python train.py --hidden_act="geglu" --norm="layernorm" --norm_eps=1e-05 --positions="rope" --rope_theta=1770.0 --bias="all" --init_std_qkv=0.0402 --init_std_up=0.0402 --learning_rate=0.00256 --beta1=0.95 --beta2=0.95 --weight_decay=0.24 --warmup_steps=200 --final_lr_fraction=0.1 --doc_mask=false
Each number is 500 + 50 x the weight over the matrix's rms, rounded and kept within 0 to 999. Layers, rows and columns count from 0. Numbers have three digits each.

# layer 11 MLP up, 768x256, rms 0.0662, rows 0-213, columns 192-255
522465434433543472514404473444522523479531447402466469501472486531550531362526497425438471506464468438537548493455545508526473581466453485530538454459454511475495550557447554587490572526487482
461413566408554459496515441502464481664491478452455461446482457481509467439569615480465506479476557430457471502521477451546491454589443559488539537455426609495449488560443476438573524387547365
534587551532485458486518524573548479495414534495556557564405546505473452510463498478596510389506587461554406458557431491481433493524532594469613469501432530443386521472482481484506443508514564
465472568523503507530455422428549591446522486436462555570598483467403494527515514584492439491509533436508514383472529516539509491586518433441533453529406458558497604510508568487480509447432476
452456544577520414430428442457492529529461482550539485547491427503514528473427494455468539497485417492476479513530443475521442487460518505495483581473553600462381401495562454513539553437403472
498490510514564404395541528523501480545458397493467455549455550469478436531539508410475526399419417526558442512538476514497475485435556418409461521493457547569619626460461454406514518458492574
412488535539493458531644497538564512585493584554635505465541471444474474438475494442478537486546487499500507443540519538530485521613568495461521476507500547448586487481630465517468580478554471
559485453421497442550456461481566479595521427564533508504432387587472537550460510472556474452460511574498469523462473553503421515405498539481518434468479568538432582598534560485577491435676386
548450371533545512484585521492652569443536468594462355436486506435528487510507454523565469500565455582493492573532533532555473501446522473456506547598509471528472575529456497458522404464533551
516635415541480491576478541511505505509519450455491554554534511490507487516433541433497572533535546437457507603461611488485453553568526600549462548530520523481480565427421501519552510446486526
438504538494470486423473556407543526472574549481463606582479390516520563430452433536595479547508461543483460470366595392497567518564496549518425468491518567561526485465565458495451477479511515
476497426487500603516439470453570467552514454527488586487560504493363466488509429561477411387548534534517462496488442531472465441420410462450544489476535556483466573398510516494547478478507513
591459526475457577537509539484465528527521389639542597476565513433439439586436534583530503448463513504492534488540540568546479431437542479513508516437507515589523481482515500477443506493420458
574484435585546599494523487540505443565566440463504490438438478511526441523498480527571489528487471491561456469450597388527594425505484524532626481484498600580501482482539541537515490527544609
421472602556508468477412566555521496462445518490530560484479472555477460449585481486515517443471394472488536508415468458394477541504498483615537480545415547516497530495565433474403509658474541
480552520507586511511448529539486496454466605503418501409511432478395506540508436499535523468487521540523386527431498541565447463462606495501451497494562436417525592486593488566551440420446521
456493478460472500492412492486499505490411544510524582515500455476472528514635444545504498586554430509453561551473465428414514461454435461420419482537472498511500446520474475459510488446488441
480514504455485490556561492485501545555461490516469383456532522492460521514541578551520598480617471487470404443536562449550469567489480502555521529450425459506554464507447520528411460514444466
531530507395502510549449563488480507542447525540478478415495491394452499537411384580422403524390504549547421498525547418466533490497467496510446514598550443462491365478533545476521526426573442
358444468546466459545511494443438467514496495481514494483493449516544529542476457508502471498520450473509480496516475488469501419536610488524543426472511516529585535495497550451473445455397475
591528535543541543528421395480563549542455549517527528421415513474560505589512510453533499518537479582561423420462509507498586480471498431551498594542473561401425465480520597543496517457517558
520399374416423483524468474503487464531580552484516489555439406500402512489563461576447485439511461498486430514536469502494507530563516599420560479599481567455470477534524523454496601458613462
532515507530414482544501502613465447538462466485582553497582544513447589530578565475518589490518512595501514506534462588529495493417487477476476436493583533523487497561569531595484479453455471
461456533559478474479521465492484517485448465486475519504553555486403502480538473559515578534517418507482473520592543587556572494466543463441506508544529495517502571472523585506547552495491488
531523441546547375483416422584474485567527505529516426466479460482425536446518563513555536561445498532501481546513475494464531430481495527601521465440466595486558504505475463480557478533546471
545588502571470518534542490530531479437497522466595569519602537474528503533496584516520462526503516521509422478563580543428502530536512515578460465448438437488464519394480592463522436637525489
487446367453559467556566432541545495489481523549456585475493515587498503568467547496525518539558433409543514546524498444493525530478573514435447473538461517577450425414445441487478536501433434
415446444510556535477530432471443536478491496534516464546548515506394463497504459560476576429545584372460515585488586558438545509474476455495577471548574431455532404595594559536473446509512475
525444524390509492583435532447557558495455591502457503462504439510551515600506519558637456478516454482547382484453488432580566456414449582496454511493362548516452478392437447548484590576603490
591464467586423500446557485470554522485417462516634519374493457539426539562478520450512558510602524491557449596571447418458484487478484531544573475540443537537480528521488477522440481534449446
477554447463525435593531482498468610512425476543563554579536433485541545541495521392455460552444495462500482427467577522512511553541433452489427517539485457496521478521474478616541503497581460
572523485451512444493506539497500450420566619461481533503504553524545527449541505588525507525460515450480487565562495429455458486491580516526484435447534524445524526583474509515396455542466445
410498409504442483554476499534458485499469552471534388513468410516471496461513449404476505457491456598539420603437503558461519561502552529433456533523471569538509509588548534684614419428438531
509484469527553466456622502481406583470560483460458405604549431524550512376533493508476515565489531487491459475468573554514461554504467569535546556494507499582469521554442456625471503569479472
539488519478472522460508521527484519622539445569463554565512474523600453456585509480526503458554423544470561445491521483466540554467505512439455524446533495560498482538544499427467555444408556
547489562464471487503560551513579539546513503521363579520549509506451521488557458480496491493472521482556530538540433507540498504445561566488563584504491459490523512526560509508419473495483589
360596456549466533471457532479485518468492493431501498535510494495435526503470637436619498409533420393489423458496470538343436493518468474554508465483482476504505418483443498465556534376460518
567506492549605490516477448514559554552533420518469507475460503487491467549576537498541533439514508552480505580477587551475547450515477487506482478474515526492483474422564494408459506504618405
451595483500476551526522512456524546413487517506540553462489535486527409549536566562488427509467484476431493524537507478517468444502474531406468476500466460497469527437538503442484635492475506
489459450463521522434528477531571529412444474495523549532522482581564530489461446484557507535554501500420505386464520490426452593440497474421454482451472462577474531539545518432481552480549490
491546427538517495501417572555477441472553514488483564496494521495494523534434476499480521398458505571470416477380527576431432581520531451522498533506585543515600490541536580573460559570523565
526596465475459465558567568556443455478509454453577481498518470455469371534475456529568439513537544475468564495530493459507500498559543557491451457437549557488432536513461511478490487528481463
438538474567513463539422521457365465483530580514512504535448461531514529483451413524480516452442571419487516441494556491494580671520535364453386481473476501451436445488494504400464503420381518
560486530456478498517427524441455522572492554503459496543441500553510629419566622525531560461530529511514475493433520412443532476478446552393511567462590552502424454476463478481502459505473522
513519536536451547444513519482449510529445526503466510543409515458500506455487476463526453438529621433436585395485467512484530561531410448552507487395581620593574517490458542483408518494511448
450560528444554597508458400486469494429532530480504490573475481441397532557569554534549543464504506513517496453489474450507514506477474541532493466506568455466519528474500486433449490505508531
470507518485466476503598560601574595471485546510478557458423541492534531555630514502494442526534492554481439439484393535517552559501455495566558538530525556442423508464486499644453497530474523
510541506495595415504447518531536492499550593473487446559559509531542554516462492535478454478448467523480469526547488554565533483561512562483539513491500481476523481593540522456481578472553484
431410487432443469579511521569459462505499537519405539502454508588433560500529629538559454480486466503456544465469490574563474605479533538485487368408574460502445513411516515588480507553408534
436442431497570414697502491493472547465484508464450550465467506462470396524449648524420553429602466474486464489536452448450428463444531486626467481491464534540515490511493551468521461464548483
521636600569548516377550484447561492434467463559374519448541485506502492474566509449517515476479430593617457432492436473499529577495456429533514447522419506526428540464515444444488521464480576
599530508521555555555644497515502441679548464350509484481477477486563498551462439523529531498448527477551534527476479537461601520448453498449453464485469552538439501503494479478515431526509511
415494649526455487553529458517517431479549509458489499433493401532437505495600573534493444605568544546436430520558443431504419582533634554489427507525547424498518449454462536451521496557538467
479463534505461501515525462416460465472501521473583506398406449572421486476491474490552546456487562550532475484492510508491584434486542557559430462516565443452531549596520459469414555410545509
451435538515620502514518489455566616521442493514487580538542494458482558527585528502473580513538439532470492480522388506472480546493462457550550444543433579544512506549525500458510414508505469
537501507502412541523474473460594549531569556499548508553491439493470488514585521501442445546510492514470564561413514578482441447542529508510471561560507519440486559522479467502474510394509535
425555454551538410543484489414473421468499445546487485524573434537570546432446530469450503512511435507529629483523458523481398474509515571456535438564608451473505425487510431568537517439447419
447590488585502507514561499483513473545552523484522558473512557543580499528516470586536431498470495476507454454453486609427497431543415390522656474459516428486547497561454516490476517501498485
500479466465585415543391567464392496465552459456551481627526607519586501542442552533482458495555544531542442491533458442547520507536537595497500473562532468504487542497529465609472515529462503
463478430480506589517436525508487523451526500533505494480484559533409447474485470570478492451518525492543469472423413422440513550592515537486463485458481424413541553527310434576575522507514500
486556537440543543511433444471408427552471622582465491481647461456522448618569547562464519568470504430552546411497572523546502425468496475462499443438458600538488555563449548455525555528473538
528457518544479566456565561483480528557520574538519552483473497470453463491483480464530443497529527432606515560553523483605566401474507489484515496560518551451470524527567580447408517502480518
467545455448477538570495512562608523529550515489443549583420534554560525395508500502535478551507485487476489497635456489477569414399452465514417424537483592600412545428455485548508522555428534
584564561549556571443455459550518433554586458507504523490474442448475580595478542596485412612478440580416447567480449481475502508528502524518491444455442444444488564511422458516480525473612499
524507533546566484526497511442416510447434527515469519495530455432538530402532457482480391582488563453578577470531491632558554513508543392608455451443390440417507439496488467541487523522462458
489543564438437486440519535521441536488483485469507489505508515576522511518519504562483492508427607439534523488467493397541535530434502483501429503596543551490450483559522498475444490329522609
489685477517465431484473481471461532517525478543367583534522524535474532497470493568505544521464423401488388515565482427518476529586467489463420504431577624598453486463543607430556460558347566
536497468517527487482491564482486488522469568547477485484434435487426426437515425483331499440495581458514461598440504524429520505448465470491473538477547449566504470486489536426587477453469520
478490404515537493535480503437378529551588416411518475532538499487543448508544537520494483487521508512493452486582486427470416512421568536520507500473417367458576414455456465513477539472503421
542430423404549490448442461527427496489589473567427488532498552557488370511553517430523515525554526572490458519446474618479493533523569582507424516494518498570488587460475502492585582519433489
561504482404508493452492505564424475508493453538522477537550536486536495561546518494521489539597539517489542455455512442426500552503528514391466525446577507560501523534478492445523398496559419
520522492555459549555486454499397605521522399581649503516502439370469495496509486580546471460520548518425476556477526489526546427510469479473456518536486459520438497514539481412545425563471520
545506507456560515461481482503500488460512493491514614538513607512500433506545598430532526513542463440496583453522493509492549503582659502389547448481408506509529493551581552576585514440558540
437489468579486400532432445442619489577585524459455540515480492428553576497554567548472511472563489454549477570525587503492473575466504582534491527596462466411428499612531480525505580491466500
482481459376457480556493533488514497448490558476472491455374462501515516425529494492520483536476480427470475400448562500527528435362450529413494503501616453594488498531466513530500492504446482
532544427506577524433607464480467476425512544585473460505502522431526485544461503528458467549496407398398544541533572517527478431512483510576421494496504438535573474542517509499594556521519510
540569494533480499520507519461495456509445461515478406509519484434525397476611573518541514558482517497511482547485515503479452457513514547519389582432436427407398489504515567487431522383531486
517462474394451497483574507575434486478512474539553597508472522538408422474510493446551504456482442408527574554504507545433422511498419449500453462393568557554451446502450538431612364500440478
605555490581511549542467468509520498506450466505624443531469484633527470534463612482527460538519460531571518509468402451507497545489538588551536562442538538482628497494534521508478468450557507
449496465466551468421513506462413491540552531581548545514487620458479521493477492561504466514467557505436479489518489583473501428418587512456535497459484475445591427609504447480490522492425463
500477445489574485482488575472482460415550397441518584608468541432466490529501484528504553433427524501531515459547492535498526502532550467475377438533510495523616501435592486539464498460548470
399430465440492439538446522502486537494502496503496485485546493505484512469478498485446515456477480377640461513541531495509554544545532539550480527485547553488430500485463459537450487510516621
462578545553429531460527477523494409485537491542455474498581458497544543499562567572476474470484486445444441540520547426528514549535536514446492444578480529526474549456491475494548468555534530
551551513506517481440477398540487498514505473495527547466412535613457434551564527511409545541470483570484549534424595453323538525539511502530442480468521439464416514564475519518417479557427517
608497582573596449480532453476502513623517490507467534540510564479572482546520550415408587483533503578529383487483530592438488518426548562528504493513444557570584513454513541443473544464543416
570452521579478542534413460579526434517594506510517405593480595579488545491500445544539437520422502468437535520428414435485520482497525459524619615511480560522520516524517539551411526532455505
532425520643468500518465535529482540528540497478572433510435503535455589541592583529432507528525521553493481556486497459522440531577529497559442450452510519525534506508540513472553462579536462
537448535407414522469502486551451482485536423454452437422482550509500494450504448457398459604515476530378491527535503562572588512479584523542565426490528604467532469524507475435504543467492414
444488476506662528481397513582530562537517528509472459538521464522476466584518483436485438524528508527525543471469491480494521477454444516564562558553520544640470463498541547492629486592493503
534625442496449525533604533466460524537492495487528475500452551421526509558500524511499532436508448434538543531517472541510452594475512500489466473487541562575522418569439455497503494474508563
520402483519477599501501579421484430568492527372518479443506435513470490528523530515550568511423502493401515526452447505410434480382613611553407439591469525416510463507551550483518555401519470
427538546587495515517393421456591561539493559478509515494498467465449468503495506501542466456541422519487536484479432544550467547517559560448496495490421485459456516410413462516561491569486475
531579449455545527508490513519373489394519449492497535431525483568480592387493509537565547440427512526525547469523550558562518502460451420436521503430571575501501403546525521464455473479533460
474529497433531477465508468533414553573524461592442499457482474605533451468618502522515522509531508436407557522471446419495532571430471540475494509551523555453480508519481511447546465474488483
539513471419632547498483460462432507475553408591524441451459559502528520614442424505497460486492528580376571410444490533548483516403443502498478503439472432497380475496536542549531441592426536
486436519532560422469517468457458489514510439506614536522516485535518496494520427458446501480513458577535549399511430500501412404485535494480536478535464428521521552474461365538469499389492572
458427495513481454542465547424620523479502531439464382515471451559558464512529483452541542505592459455577593469393476482473411471508486639458526532384510502519559592506576454566397461507425508
533533519531518463507417508450448504482515479466414442479438382460529409479503493473526453541571508478484493467563526583464551472575506517430523477567504479459431469446480541527521525570479553
461420493549506485470471442475437481561474440514510457537504579529412542514510449392451456554462511528451567547510520568457539511545586418504483577404501394405583483521485492468538523467589432
502517504491547483505543498518496526555560559563520505483567541535476403519477491488487494542449494484469526474550541400532499575509526513440538488371425491426539501396506470507504515497548602
602624424488531526483474502467516451472603489595446613486477501586558424511399458447414437490459487485483555427543494515479448433576606442477443537504582448478491475501377421552460511550553585
486455515564493527480425483433486610502438490475515531399412548552479521434538460464551439523464451484503526575480537438507525539485565449470507466479587513531543521528463486515539538519450491
525441354524571480546533507511535539532538434515443593471497418449513456572610615462350412477557513499534499493442588500519509535560435581589506469422499474540515441617477478512543505504570612
507573464624580512528471602462469496544422550534489547590508430491421505503466547496491515520541490464444464494548534564453534500489425528499557456392594423462514493502465568443559422445497445
434396536561469555496524546497458519408441499469523435497476425530509499561471496518538407512493527497549548555462493502560456516518532519473473561418536473500515449444484492543532565468541474
522565478466557521426598582537462498631552513491432443507452395466543602500538518543462487509465497506448543467502540360481413476516471394503529492547446575553499524593583573483495440440502454
516460525500528554496490522491507528604566547570611441492571485557587485419574532501476469447585419482446529433513566512460478489442521573566454528534534648534473449534442516453412486503591502
545541468538540447571445493514425543524472551498531459529520584416491498506472463488438473431558552513474376518513466607481431478530609583462454448502517480432595604455432503419445493461546458
468531395545472537494456493584573478439532508393576456553500510447515522510467528549537517512456416332515520487468600469506531513486512458481519526517483508539580462505475538485586460431488618
437448454522491492494615569474516529538406518587469435515531530499513433581431466586433475438461540505469453470555461460569458601462485519450459481595527430514520468505598519479568529483545515
512473506405463467548568595536556538495479438565537482449572601481462538466485439454491411518454509382498502468462519413562446479558420536533505411469457554491467484451585499469494453589459467
393485551439546406406467518495451431539535552514458481506461494505490503488538509520500605476560539479528456562519462514471495572395555448510611595591473463524564510542465487450444516465493482
551502586588520444484495524488571552508514514430470467444540556467440548490517509564523511484546492442476544544501547506511420567466517398489571506448530563500423533447490545510479449426570512
552565437555452592464431473513529504512533502543596519530425480495542485423483450547446489505521510431574479525457485440510535538550480465586491505493506473513497499473498422395495490540542435
550496437519533444477523403468547481482509504489443522466479479387493463553479488525458497442506539471419572526497537488472419556553512496485621547529479579461505516598580541513518471477499565
502435526504440466520495466583516524430463504477413477621482584498480413552570538507512458470519513461401496440493484543575510509586390526531538628577544517510479414488569586491478472501489460
602427586504510427484498398509522477516532583517480497537467593593563468460508522535577510495505356590514525430503446449444476454528561509572509440502538524465570587510425399510533444462549521
533459442540498464506540447435465534450461628411537413547503562478484535502492494434424528529415524448478501536578586562496481477526499497549561548562537525480412345554519522452479477470488597
462506454541457480389518460519382517534517497376466441507561443542502462495492560537589495524389364495458502533471456522489539572421461510468510527462486512538451528441449427485429571452498584
417465338488532439470475455524469535512555486487402498571441538552539487478417616489514573522524511491460507587506507451498434389495511557558455512472525519596470496513460526534516519511483534
509391456415572420458486455419566557536540526510530530496534462529398496470517430466487556457444448432481557512533409413422560491544559530476539505532374449480551524510547537460407472440460354
478498438590494424531540455556446530586472565451556524467528460506537523429488568435518557455523507436508540500500530479513520525534412577555531470430522486455527509450480502416512435493474428
488434499564389549528542583477534480492559476504553437476540511517450557513541522680569565523526585508483464444474468522480495471472424521535472499559469474540486489476508508483542463559454618
518453598497463516489491515464494578510563476530555468549504460513514411529443515481472429445496424536497542578515560425419430541517511530537522512455540474451500589436351565564441444545426460
448481504511464465450483545557551442579598520555520361518525443574519593516520582510496404543480476468494567523462457432598529479436485475488478411555427428541501507522507524601483501515506481
573512509547493522463559468538487425521445529481482469542567622499421493465529492507448498548472573558486489468546515468528454432509552371494502500470468440456608482491529472486491474525516483
503577546576518523524531449454466492482546490394524535491509466510494502455467574430575421512480547487500482403499580552373532551464491464503414466514430445486498598467441458481433526494496464
520497547470491386460565452374575388538505547588500558441464466475509577411526516501473453459523513449576453473532394541455547439458531471497444547472557561507498530504507382462587559544503486
511596603483503408534492476463510513528469464552577467490476494520476533534479533453479476479520460561433486564476549498640564461536441539546532495476413513473496513470434383477531467497547486
479527509546504487526590463467546465380499483476510693535491530521510446488441573559466535507505507468483511613575441530569534521461532515490529525537519572551508488559421649561541552536441552
487534555546432504468604541540414580487441493526550469421486436490573515596543513511621492487479553511608509603566458525451604469530589535527426458527430487473514559451564486411474482457517595
455496489492485449481559484441508486534556567491554514448520554562531495456575417543447563500475414433465437606492453470407427537532518508553425485544448550478582549486577510517494478599535472
559465531565500428458595517448484585496579577502514498431473552424561386575543469379468423538473407541505473495490561508493414581493534475481539513496468488486456485502463519538395537435482518
498525474460511494510499539451482515469477544542477420495506532595568518532469533482482490383427600470512450463503469487529522421497543468536515498499439579458506534463562464457503438517526458
464447631439522508460449523517446528466445529509540523496554486534418401435534510457563524549494512430446452425513532470433491521485456391499551532403486482495568452562543482471563542608528554
532515517551509527437533510481408539561588466496443493444508536517507517450483491480387552589576562465596473510496449474411512538410444484459511435469559464490476473499561510436568549546429508
415539522522483474492504520480529561564481434591529541567531520479483462588500505574454526493498557554531463493510405470490494512581501512472517580544500531549493484500498516405513415512447444
464467426450489451508571470535408526525491454378532527527515409506539478443561434521476534505478499576470449521517485440473517461506510492497480530500574476517565532598482399506513565525482543
501478605548542598531478467466579435550522511526446599486564528461503468508528463535516463506530527483547502475545530484529500427484505492561540556484521514460498444535519493467493525568569529
554510543503588459472581439519561433494453401547467548487541444498538455436554499485524516546476555494518484598506458477506495637574547543515508479495576522472456504577579450438535418560409540
500492543502406539470408486471558489493582477455466467537594487517465441524477501565524505536478534563500517466464617497485433412493480553527522520417531399468553540491448416606540517474479474
490438522518481420553577598585481487561520554585474571565518386451477499564519512411492544466504529530463546508553489464469505435438565485457517579541496550548478423539546532553491508460550454
494459535464516468515391501507527484402584470542511480487406416537491520458500492513500482489629528523522521462388566438491430413450461457512464470566516490494495451489485476485526540537487405
597458427491481475552482523487628532487521564513435402497503436500489436530596469466590436630546506571503556523473485468478537511493503525579480509482528538397387496483523527639480464550467495
595551570497507519530524427569530553491571517488512585540589562563601537509423496521389492576503479544486487435475461510472517481453469483458484488500488558563469519418597523492482552510482582
551573531483480542408520516471516427485471503544524499575482502513437522577467438507432521431547470468456392414404532455441489480473474506443527508525399489523523569442493529487462492496535515
478348472493530521512511533484499526563464490582498483534475619543441479451539422521523524546423541528519444414565526482647490472548497462487556442517462533556529516364458553559407384429465493
562492536512580461546483512490587535552557483416440428517492442551519500525547463396480546508512580495607506526555492572498533466562523446572480503499487528513446549498569517549413557569433480
538573484456514697441513524475520434444481439437584514471495580504537486550487582440530499474469532521425591468557570497504492505418515446581477409474510483439518488510501466484472468443533557
486532561553476493528488489492465562579502444525525564505446513541531432504573586509435406518397543515558528451414491528494587523483444540497453536433472524416462523494545508533523448497584485
461510474463469442581452472562511489457487541477439483507477448520517517468450478429550485539479448515613539483506486472470518536489471546587533554503411542497498538478503385450549504509428464
585541458366485573475508513499556492410560517508419459502435537477410586548483481493483461488499586479541482446482464440392469487513612573474564481558587458514466534502447511459559523548567537
518510422484518566471567601526398480504552479547512439563566482536492554496435545499447543549457486556462529522500410510525507502459528554453534579433522458410542398520526608511534523542618532
592547489576451409555482477464472476487507595560563496509485621500470634494465529552480485504577453506500508520429532508499455628543547472506490475533537449407467585517448442521533634494570587
428494532483486492475521489502525557552474453439574413544461426533445465461508529446491520481486473560535537558443564592522450476471508503420373545420464565486498441514539496613521518525477576
542591535578482472529494459510516473565442441506597504521486482509516498479530522511490421451531530624440509528469555455578479504462451575549550409664451497571569509472604547465430451422523456
468475590533500520496482512458552597495580514443479501462502440542513491452517565482478485525608540573572489549467387515528488466474410522532439417485494462480499523571569520551435489513577471
535550505481475547495479358441476516523521524493545503484502587469479460494575481464489457460454541504529463449464594482497512545473488510495462489420445497537484529565452468482560457519518508
454515473529509469505516520575467500446496480475519483473464562469450473556502558427473479503521457448532523481474543562531392483502497567469505491516527450575471462423458491412463508618491521
550467448511463506484551464538569434413538473553500500485516542459512519478475415444489549463434570498524550491524532553566554415537598495519526476525499585520568561506477478521508510513463487
451423613573534448410574476484473538448513518387506369492496540465542461568601445490528462540458449494524552528534516492433470541422449493540561552493498496528458506554419467525512446492542502
435447477447518429529499449598445445495506486438452517522521546479498563457532443425555513551506468487471346512515450441544423483585536480493550490436551521414513536475515530557501457510508509
560535432492502519465490491556576500476520517549508473493495485561558544485449465525511589443594530557550463481446576539528514468535481397392471500527421475552497434525530544504505534560455564
437533473556428443620445530471481448497581496575495570495418400394494457412471372691523468534521591481502500518524460525476477520458496583544500493510508597504545488594521482490528548515512574
501511498400394434470641451489454488469567512535568488507497469549546468515528444537530559500557440467428441488522405506490492537543442517437556541516566428513377570522490534561500458576509520
557502494488536481525469524496494454488553499504532541527448465538592449456540527444457491507571461466490487538529525463578530477488550478392444542568473506468509559471478506482504492460495526
576500438586426504361484445463475522540579441502360527404587605456524528495491461495531542437597480593567518538547528426477527479511576412548360548544403439501451371475487492546540499582519591
566489459498426511560415505383509549523475579543507606582589499463452543476501496432564512570546573491455499517533465549499559474454483453491546484494541473531475518494524506496509482541520479
562537473544467565529586582509547538527441544475571510516511510571496548452476472564516551409464547496415526514463393526602519530533529483526457481472537452528528544474573520425537381563554448
433512514491517433565454432416475499491468453462416482515560421508514507498482571523525463553433466459520412532611521604567483476567519457519470544522502477500572474487546390522548485504420572
535461411597473522342496455488558550523524435459454461592513482524482515506509453376453580557479541466452411441522419516453485620487504539497555558535509467405418597499529487422512424585451421
438480554504515479548528458414517490501413584515443477541457509472591489538443512529665469458581547386532491499543519572524421504475567574503496400479552511440548460489473490478534559384604477
523496415568594500477542551574422501513499399486473536527546544528456478590482534515469531478519476499424564496583523546510449505516480553480460505442457493455467487592486494562479413570523484
596453417459491554502485498355531567488471422529464537527535359505457477536434502554449558601474495560425528589546486371581569486495428499509501483471499524589489515588516596544555600546491560
443511461578512437535492542499536514510481642486499536423446502509534468482595374503524463501468458541544366482506472512510505545560558496523496532482431503485586573424465568464452429479440508
444491476507526421544523507520480491576539603533433442560541458518482557607462484529412499511505471499518427556464432488481450485464514536550504501493442516551470542448539498517477510443465485
481504571491476468517494498443496551488411499558616490579522506491478491406504570483439409472496596517475468474498542476495500433504605477428583490462442553523456538558415488525452433517504470
576480431517488521502494449461423541623447406502506528515476583550499448503559516434363489508397523374429556588522462416453487468485514518558413556561577570435480509471399481421476557425431500
426516446456490517524510497480534391530588516561464457545551440477535468456584477555530505621491513528547470473554449397498485503545468436524549490499494452491510541538587498518552511605542499
484397418525415437431505464485505549521549538514511600515416502506579426477510486505513541447464547487428496565539356530536446490525509492527450566516584477546559493543540486585472482551485397
455537532578497415542491480433637521496498530484492450480423492501538518427584498515512522518368447585553493421478560503519515523466480603437416478484525421528395483456440545495541550486513589
483483536488483469607500476603536529485450514589534457512459524496558441472548575455449487528536449501505581420462508571478411454497576400504568548505462454534525482453623433468481567489519564
578497529449604461457488529524387439504442451515439555487496502503559475488555502414387533479447464509539480445599511481556500539526405544470484538522612457429377497584541504586478495567469436
527451509615486488399535537570552539505468469468469543527454542455401445416568428575443489606484596502478527467503499498408505444558486508488480580443539476432463496354451444462469466525491503
443474508371484537517494565523492387505455511466476520579540398471489505523504410486492590527473486426484450475603530529477481496554531546557428502488490442491525504380469515457535535565572493
530530441506514505492507422500521533509523547399453556488458496468418402564457547552462490525558369461436523619507533458451585456616502439533520464376538559500486488574455538432450485505530430
536468546497553496490462452554528498558501484567491537457561582459445461534459553534440555510471467527524643508548528589532533516441468514470483480518559432473476456397512546378588520573542491
531561418591503453489465442478532452535556460491462549450539425536476489413583431449485451598450515455576508507408418519537467484524604514535444518579561598463570584531453429361530480449530390
542514461468545472547546489543474489503605462541476509534422530532520487534537586477425483470476489494574428443475434470430504566480421533431431492467472541443470520488466481595436536526461543
519515590450472503544429536449469478537467588459583515557440541440429468505480475524493497513468516558439524509493615531493452506460495419502498517486520567450441555550520464557492579518486541
531587538605448460525481527511519529524500466472508588544539429492524587447572534398436569527475486476453605415451485522513510601470536571520435405490465537597462533481492436481478533523519473
456520574490547542496475440473502506423487463440611467485555467430585417584462511469485524499471431493596408512523481481447502413508494518527514457559575487608504549481506498549474388426486497
473495531458513471465524437507587495473466551552466529526547495541491550507545604574482437548540526569445521513435499496415500553512438514521445432538521442421572476463478460544468496521570535
559518505490542469531512480531515557415518476576501472381501538445432490548532561537531472473537465562521507502591475542413489420499506466451544515423474538452543458526545542557417480459605489
503471554458427509472456479440562591498587548528609603531449530455522528528556559494477605535363491389506530485505560493508571428539467458437495445507536433620466447551539491514502382450577474
491479435439429381474489483475451457561519461525473520545568611399523482540630496437530527469487392542549554438470530530441488509509471536443498459474542541474495578556539459534529552507547495
512476522479565495449492440587465579475552496491490512396600428507527534470444515563501452476513526517412473460454544441540508520518471486564573412557496492386364436539449562359485501497471462
490449511473474518461489554502439454574510480396601464577449411471484595540524465402544499507536558501514437509503552566494482430477484508515416402535521509534525439431564473549592551558547495
453449456530538508440588508483489418575492480548520425501522504468571371546509569483468453498492473479578494486458512508502444487615566478497456472561482433449477457395623507484488531502458480
473609521506513516506465469593495409503582504469549496513463529400570551496470467401413622585438470519593455517496500459599414535531531556463469611520401399467474446491440512497599488381494452
472518526488509643581479472508536490502523492513520485460542505502546526541427513469462487604535517522572536467454568515588477460588520582490542485483537454477458516519493530503506523532552505
489552449442467510488519476606529484487550495388456462446460478442536526551545403498529520504503460529475464488505478478497509506478438517450620526513408513456532621476577540564473536498481544
493527530508475539471455507500467403454535512467494492450521445527537437485605492484451514466477507522604576455433492499440443558540583542471568443509524486517509394465466473499423521510541485
506478431518475597535440470495484547535473626465520517400492549522469439472508457472470499589537465489476575485448532492521520476516534492450470547525598505553510469498561449524495543486541443
523433530460456553502447484454505516408554410512461537504520480497556525478574543447497626479517511555461516494579565512583465523473467511512493551531474482489515502460450503532557541543477394
504567529462460487468449572534475515496525599509422592563433508470473496487520537462503380466480529479583474454504457603448516519519551386473557529443519601419525546447511509449474467464559501
402448545488405501445460427531510439509479573539448471482486564474459484430412523547535530534451514446429429607545565415454479488499502532458560442411470600552489545571443526454493420532519527
483558511446540464442525482420502589460562542530424501542549509475493402544525565520462553460525504575527555467529479518470501525479474478541506497410488490542570491533484527518495469489431534
476376488451480477460408491532483562572464527408500478580505592474462539400526535483487496418440441482459596455492499478477526503464510568437460427462404525572508474581482532476451489524475418
499507455510493520444554485500563590535401480458521521412503516491433424455494488419514505529479468430512538426528491484526499505488551559416489488510459553464504526496503600479499403443523457
471483491455521440526509430616444523501521372442619561465428421467500464542498469507493458513466495472569521528517535457484459447376525483554507488498557576520496515546536525524488389482493511
530507549496593455570439548597502492435525485505458551471468433497498453455468498429561468562475503529511408544467393542485504497510551521590447519533532446528418454579498456539506415554484514
426590421433549537524453529450579537468524497522558541555470536503496509511418495448446479422560490488537557418495483430533433443424543593483465580486433469471489493495469593575475441523500411
575552547556468475553466493466585517452523525461517393566456512508520408500606508533472567568403432530500538575517586489510534556541550413386508535490578453517524557503618475556482483547525449